{
  "num_hidden_layers": 14,
  "hidden_size": 256,
  "num_attention_heads": 4,
  "num_key_value_heads": 4,
  "head_dim": 64,
  "intermediate_size": 704,
  "vocab_size": 16384,
  "hidden_act": "swiglu",
  "norm": "rmsnorm",
  "norm_place": "pre",
  "norm_eps": 1e-05,
  "positions": "rope",
  "rope_theta": 71600.0,
  "rope_fraction": 1.0,
  "qk_norm": false,
  "attn_scale": 0.125,
  "bias": "none",
  "tie_word_embeddings": false,
  "parallel_block": false,
  "init": "normal",
  "init_std_qkv": 0.0247,
  "init_std_o": 0.0247,
  "init_std_up": 0.0247,
  "init_std_down": 0.0,
  "optimizer": "adamw",
  "learning_rate": 0.00184,
  "beta1": 0.95,
  "beta2": 0.98,
  "weight_decay": 0.23,
  "lr_head": 0.00801,
  "max_grad_norm": 1.0,
  "warmup_steps": 229,
  "schedule": "wsd",
  "decay_fraction": 0.72,
  "decay_shape": "cos",
  "final_lr_fraction": 0.0,
  "batch_tokens": 131072,
  "max_seq_len": 512,
  "doc_mask": true,
  "train_tokens": 948300000,
  "max_steps": 7235,
  "dataset": "wikipedia_en"
}
Each number is 500 + 50 x the weight over its row's rms, rounded and kept within 0 to 999. Layers, rows and columns count from 0. Numbers have three digits each. The size before them is the row's rms in percent of the matrix's.

# layer 8 MLP up, 704x256, rms 0.0679, rows 50-83, columns 64-127
101:462527428456531483379521477542431523427458461504490520472465402463491448529570458540471563498523492452523435601453460468578557458560588524447473460505421435437515435536519491474472471600443519
097:478454507468630435519494485400572486555443480557494490498535444422486506599494462518575557574451563490493529543495562496582547530448499536468405426361503490419400448446563417533466525463449471
099:520493531521498546534493546383534533467516507452558482449462475529454479500504599527467387512325417456597497413604467476539546452439486549486466519506547540526556517586485576487484554501521505
102:529573491493469473444479551428568440451608357429573517474553568483582576604563431535495479452501571506480588427478483430480518489468587473447437494466469568514460491455480465461504503513531475
096:451417469517453509484486573476476492555437533445491521568475521508485539455540444508365449441540606463486508453488418523600543548449468516542461400385487505523462622595533500547369506469350525
101:450521508459406546487530506454479524454544511537608500524494414533457414482475591588483402481548478512527570472560486473469484482490427582528507460550555543539534528501449498542511570438598511
094:471526576422488504521589475384389478480430512435474513403517513551503456463560453383463421482468517566495524467474554461451543483518510504580497521514544576453477601560410515496532458489501439
099:430492605459525528493463485433443466529435543484426406427539523449507411477553480527586505429528495553412510443503499484473499510490526467516540570504460512517506515495433428388445503557517432
095:592559586412447503470569493464498460472538497566484394527458474521498576562604566397572532450452463477481528467425578550470469602365465463487474487414502427485555575541477566541479488498529529
094:494504465447567451505623391521493560388542486445415430488541494584596421438493561507480402491495482456479368476408455502535500527504489512479454520518494549482508430512551501552479436493533530
096:470598534493478596607481521478430470507466502474519506492512472519437538492437478528472491621574560489472540530487546517473532463481391418453512547522488464563536519486490456566464499489509444
095:520475596524469458552481461485459527414493497545487450496436495547448523622397488519537427420413538527553506506499546446522551481602530484421472480502495448477475512538489462556525395564488526
093:454466454525511552552585593570418533498473574413422426466519502456474508516565463494417521524487463478554462396452557516464433501478421399520526484469478462473568505454493474449491505476500515
099:451451589599467499470503524463507425510621513434558475398473486453449615553474533435484414468543532528491478565486506484401558443488397475507501548568441538496475522537473509564545496540415436
097:450364523560559441526569640507501505534512464478404435500411483501486478471435649503479574539468607459470618552460450449503473545482453487537550489437494439466442443534522544528474629538469429
104:522490557551422469371481504512573556416557463496526511526487525549535529503488482510503440400560536401494553520523525523534479429512566572474522430505498482415471503532534448580534494455536516
097:499553545473462476446537482498535528520413507525531431531526471512523524596527448518512435409488641550449462484511488529481516484440498475512448562595483620469556572430504504484460494465501451
099:440544496557543560456444534590437509420644456504508590447486516530553450524409577558476571486486417450511502456507565521596455429561546411454505559529544473460431513519542473455527464454524557
098:482495516547576572502443484434571492515498420557510487556564526442491489499563440521494470530492570584437480486425469410475499594571526526413451512493475525451633520522543505544503512399433508
097:475506611459570545449516567494643504506460534489474510514416486472526475470444446518502541462518486468582521447451521568474353535509382611483448491540563479483524515515461465498519484592535482
099:512456442429472609524559460400549489445515478561438421564461536495477502504554444522493603564511497433485511472481520480493538468463453492456413456483418483446444572503491517482464456542393431
102:476455625507561428524483508503532439536535515505468374602525394562485488551522485482539529549612446430507490441518486479486425463514457459504494481532477550488577501475495504418480433515483502
097:565539557575525510460459478626424564498507474590540431529528463453591507546441471565480512483478525459488556495499478585457529466463471522547444477575497507465503526474408504515583522544507542
095:531485401549492563479523445497576603531568521487517492561454486483429476538454536526488501449559454548470491522456468433503449518548529495501549551550474474583598584563498512515500527583484520
102:507555507456531415458569418561495533546561474557489495536475449505495538430561460463494426578545531552528418507513594332461451558533574547467534588466410477400430545483558496448465484538636474
099:500441569443516459427517549497496398504547512535530540379530446501541530520577482463557429426524527557611544502425417518489547470551499443555458582517485504444387493552509556496460554542551492
098:580378495471477514516508597417492448463572439498436498441416518455461530482522459511437468476527463443513522467512530498521438571546451566462504451523530472490420439547485434647417456474554441
102:370538436517454505610617480554410534502496523429497487443472499549528563457454519548532501585503528516452507665379598475476455502564400488529544484541440547505542586452385492457465480468464591
098:459508517432484410586556512481466518514503379517489426449493436511447470544529523429557493487473510554475438496411467491546525587543488497521507519467547505474506600473476555618445489596461475
093:455486527382530350495470502444470472464498569554486455525562501481529504503496509479521476467475468386396520530439497460552562495536495458502481523493518605509457488456578513467521540484474606
102:480531475486466590485493469538494439454577518427484511450495523515490494538587517438488519440520513476465550429433495524566505487501472520470484471523453462465563421523478527550474549560466535
102:557493460441497455554477493431485525520467524567519416442565504515524580492466361526597539468516552604546502465551534490523521497532557456453511452553522527462500429498516468476552453492546465
090:382530463546491494595505475537435429567503502522525574524467500528471522551519475472529482515496494488457473526478558554520512521420524486538462504452474546531489464532408500603479593471557393
098:522487561441461467565509514465456508388482486551526439478533520548551482471583507515459582400500548534553437420485508453504486599495474395428478478517448477506417381460604497507480515503585527
# layer 8 MLP down (transposed), 704x256, rms 0.0669, rows 50-82, columns 64-127
104:516429517517526571500554540571491600462482495459536446521446484573507573492524433463580513560415509547502520555559526395494491390413456533352619455413500464500575506490461520486597489466494453
101:453536505500518479493600592496403520534424513564441486454591489528494498475544529483615507524516511426428478455526581485438516396593532516467497505411457564407427500511526482484424417541547522
102:510559435652549568442506529538470493477465468511480533494531547593506521536523425545462521436447501401492439532536529507514494436538424472600441531455489509408507530404528514448479526539387472
105:503545513426497599463492524523568555450562484475463568598626525493543536508592538540481483447359517491463487515393592593454476455494524494524436521581521465513528493488435449456443437508482559
098:506641544557459554514570475482567568419503446499398513582506482437460488502479500441531517479511512587504550478524482591430553484515452455502572551585469489530460493478524457465514505584473500
105:497504423504495508521527493501461433449551586443505496468429543586479500370486520465560511536520461496532457512511437483509606418486501485486508495566505516544401483512553459438470465465595611
094:539520490418466468495572488504528525450477491521447493495473595595487430410462478526448536491466523568374545464528495399534432529487538494548545462509540578483414407472513439497544490509513474
100:455378508578519546569474525405482553550432457506398519499586598485477495413510496514541383524542576529474530501439377590453478528587486494481597521516531480519545556557510398389474496507529558
100:530473566544499493456446525488494490545472531581429423536488444491502578486481458471568508485462527521416581584487537516505469613464446408477463457452467506468576430557564531550452472555578470
093:503483479499479615536463647537487514471521517533508577526488507483534589537497453484478552539468412609469549548573536490547592473476514522533402438523441468570428648475480492471480534559486548
098:541635508500527533523563491417435439516506445398409525445521486435514456401494528519536529509475546510569514607518600487560480529534506437502484499487522570502584505447494552546471499549526451
093:458388522445553533499559534472423501499449460505503593526455519467561495468526510509427492548462558479436493428405492524473551494478596467486396498443531498575497467524386492552538477511513494
095:427509451411545616452456602482492518497517542462510515525491563486529443434449463542421514471478528425476562505567576522632351529461571577396478519464482489518501476513458528514426500550460500
100:453553557516505567533509369471603583461428549561482481485403498448455534472465487516501528508488455525545495467565520502553479488565486448559428401506471477497535468501491502413436529424517492
100:445414479584578449500528498558500524457533539453414528488388497504440461470508498538514478442531527478465472586481546571481495442521408540480486467504448435540430542521504473506554529531538442
106:556401500418453468533419481458562602427442498494485463492453542446507459563514437508455507516456573485502465465540521606426550482548591543460487549485465564440508436573576471486473534374465421
098:518441525456466512457515610491474510491502526507578443483426506494512528552481547459454522525442428511433566539498415410382514485487420495503443434553481440516506529503491505512609543537487554
104:452525533533531552477481427515464477444529401521616497555473539489431454482405538512568490525515452507615524524578569577601428541598522557524573505631435422492546561471472602471519444538507466
102:529527547441449535431482429585542484484521408449530432506461468480455485480482454512545502497544446437555492482523465450469529564540555472586508399534457474508574458600405389564550394524432498
100:490580477604464489509474491446388512435543492489411476597536568508448450449487580553497473579537446567510517466428463492578518513376466418541525488527466541507573472446522473456498528470543468
101:519541516515465555604435488474625541445465483511528511563476560492493428513406529509575490426479439513527526465449485491543394466561440614328538538467462467540488527480635534478544496459512580
102:499506526618526471408494462447396555458401510451469528508556545542465484515547512432437467518531598493494466529610419550509527451460514460448518474533523518516588479602482509484470456459501545
097:517538558523465527535435441442588538507584435535569472477546478494535521499531483452490454496536503494485510557560587606520558516443429405573575553526588566507546584418522538477592498488505524
093:542610464498524569521419570548613590527481429461518532483515511505507491591463498548529487493509541607543481483521492516439385555534473434450513535593452474515511519588496516451529453483477413
099:495460486419521461527408479383555508474441463513524495494478459506424375531556497451530444556511461571498469471452405539509565521535506438514475488504512540491524492531521566537577482560473536
101:414474552526556517458529539525505465478532466440431447556448494453505570495549487560470468482500462432593542387551447566418548582427452468526453512497522501599463462572447491431508471500540451
100:463501572441488447443551460466581539382485551535540509451434505463490634421575484487539449576528509510493449511473507422423575466494519470472483468441464593546538536525565480523613510464575466
103:500414447501558427472494574567582547517543464565456506483611526547567522498512570584540422509581507420620476525463539492467532544483472480570397462525541562422538500520539511546472547535532479
096:510469436518590547578526458494450558561467466530457586469494506494542410638420515535477491562581516544487431510507466517510432443554546449432577574506391533477479451453485541507483501468260515
094:471543486570500571438516452553423489410523425355454655542542546486441553432480489584405363548444548450621553515565496574495426480421419478440455496462438508497504491488434540488512543476484403
099:511496439571512559508505433496579489452483451515471559451497458548485499500507471459536488467503567592487544519473535532512428515476547535510467469450421546473506455513487632519488595497527469
101:479411374517486542433547516415569494475523532445446572506473522590499496469571496449511514402611496598458500507418486569500467532405466492483437525544452522500554476485524450487574464431557502
094:539537528533528549495463535451555528426453467538521539528525471538467566532479516428511508464437518554494546404433544447531480466496531477476490528496478429462455559438512393493514360500461568
# layer 8 MLP gate, 704x256, rms 0.0713, rows 51-83, columns 64-127
104:580458546524533542482415512443601537399513464525479650483484500490434530501444504539464508498420487497513570492529447527547492603420543617438498499527536479573474531479489455445504459480455506
096:507518544474499559533526543516564614452424564502505496499500475492448500384516575483523464478515547459555511426528535489550503538445422484488548461530514506410472533443411548380460378465497512
100:613556547520482608474490465511600510509553497534498573430468526413537487477555452582436475444445503505501520535469515511444634530554592482497519550526516511520471479520540475519587479536434535
098:536450529457506533576430459573517455482444549533581449529555549498513525503547388564480491513557527488480403522454618475541461542486514585417526455537441441504390484445480393502408626485504549
099:531429386515538519485422498396511488483545570478473551494559547507513546453561467564511480509521472566552494470454398546446434511503505483496572567567524541498421555415561470463495465513521602
092:451447462471523506518545631462575618493493574496537467534490472469504492436564483515509334463505454584536507476477508641520483526500522454564501540560486558539519544528500494465516521469451463
102:538555443339387417364527474485459494371476516544532574395501444448401451534543424452475503499511482471554505514443417531601528466459592546473543504555521426511494463496498561507483461569651499
096:552516530371487456523504522458528496423517508541478511510532479570522497526597432492469479552522539520484483516473594522499443533436582546495479454499567622489591539549504490411506413566518574
092:484456527594553485495471539515471548579578619474473430455537559491516443506469429458436425513550568491521439506538552556501586463533559517519515479457480515409526453438494592509572525542411508
091:521588484508509466505472410453489507481372595504511537496571531546548540505573481513534390546495488493506563538494561431440486496514433522529434513493553388572456511555480586558486454648562468
099:477522456425506495503546497514443506464492524515545476478538531438513625576502420469528490476490540512557522484450588577561564516453551475484462575469521459501459573537537451513519506537501543
096:546531579492567423513514452446502530426557547532439547484436542456428542466563467497468478474467418518491484485519484426532675536580466518496506591433446463455503481496434498489491513530501525
101:421587451448594452565464524512507478502381506593473504468541480523570400438522444482574490570488547470546441502507469509500526485566499499431499506463478501565467467450567484542535460565504611
092:387526494411501467531491484494549489516419453521480460552569483469580519466437497489481474512485471473592549397487425532523487546488573561493577516646486588450564505460475519453527549526554466
108:566545437499522473548529397497486574430558451555527555477531546475527443458510476588452515505529544485431565439512489612498507564479580493481520489518614425576502501567519448481453456498585406
098:453577554521580523541552385520565570521473514480526416495605518500604448517464474555591438489524488646549421522445495515561553493481487481486599451498554606481416452502508513476559397553477503
095:433525413510458449506524596552485523421443417443360566486479521458478505514436480508437513404545460437513460558586390516523560559501441502499517535559470488490441467478504412524466465513504513
106:442582495415492429467527453517512538518381487499435456476457502548545548451556446453523439572525526504575548495549498440510491477529530564449629452463473560541479506482467447417440503513514485
101:507508351559531487507512493574499546483467424504434413599565471610418464510453494582507491438515510555601418480445462510502459490461495384454511449511512574463485540493470445630524518443445473
104:493521503527513522467493496543545471505496417467476473448545548496589544510381536494459433605598516560493476500537538460415531484433589506526520518563618447469488503545498558432538487514595544
103:558539359520551510495408494523488498508492524468490487599525468502481491411535499510507534491553438660570508488441578527426550457410497546506462542551546517487407513403507557515494559504544454
101:498512518486516482412430482540538538505484495540591441507495509522511445389507473546474456444453612466573528482460462557546447507463414500501547627564515464563498571490554543550517485529551576
097:481532491409545539405481592411504508475547515450493544577454494529498471515518494552479469481481534497473502523507488558588513460458574536515524467506477570481550560517491580431561423572493637
099:564522565401499492557522466472509503552466535367494477574525578520531462396536543535431546499568534508451474600486566437455528520514504488480641463523471505544576509425514538418463431508552505
099:441519569508531532528513516464491380493536506472578541443520513435489489518505579540473497542527568516517432516558530484505433506400538449551491530519471457511391535525548525490556511601522493
095:535566590454466479468528444438517526533487497576530507479457516509443527464492496489525503462548486529560572448515448476489511529547518563540498526563476464457383425517471462497475459513478540
102:527605427449541513500497554478460593546515588419474498562366543466527548569513445547499404495531537442532469536605565536418467483534493554572510573513485419469480505448511484471493402518528455
101:429605476469451559328498520451506620558448515556513526607516458511476496465432574486412479532502450568530572551554528535450559490414579488534465448590540475482506499512429519586496469517490475
092:587509512541449570504581437544474534541465428542477540550436514457500555583641461421452461547476452559585534498483549497483443478503515615496451620442444572444518486505509416492441417613546456
102:524498529460546549417540471490596520475451440488539438513560621544439428495472464454385519419458594465499534406482454479576481557431508411517503509562490518503475518499422502428485465502448429
103:515482403478534477347535386497569425484433538527539557573588489472531505530496382526470507377533456389515484486582524543650518537459566496448551456492482502535455596508560453443585462515468492
085:525478444552551464420539521443472496435492533557508434521505458485458467452518461419474497478525622503504512539466403537444488479581534470516455470474460517500570507419524606513503460515560488
100:542402563496573564504428502406567512516496442526528415542493511554417500520465521601529498553460460515482409501531502487477385488529560509469540544520553560526526494457496469479460580426486562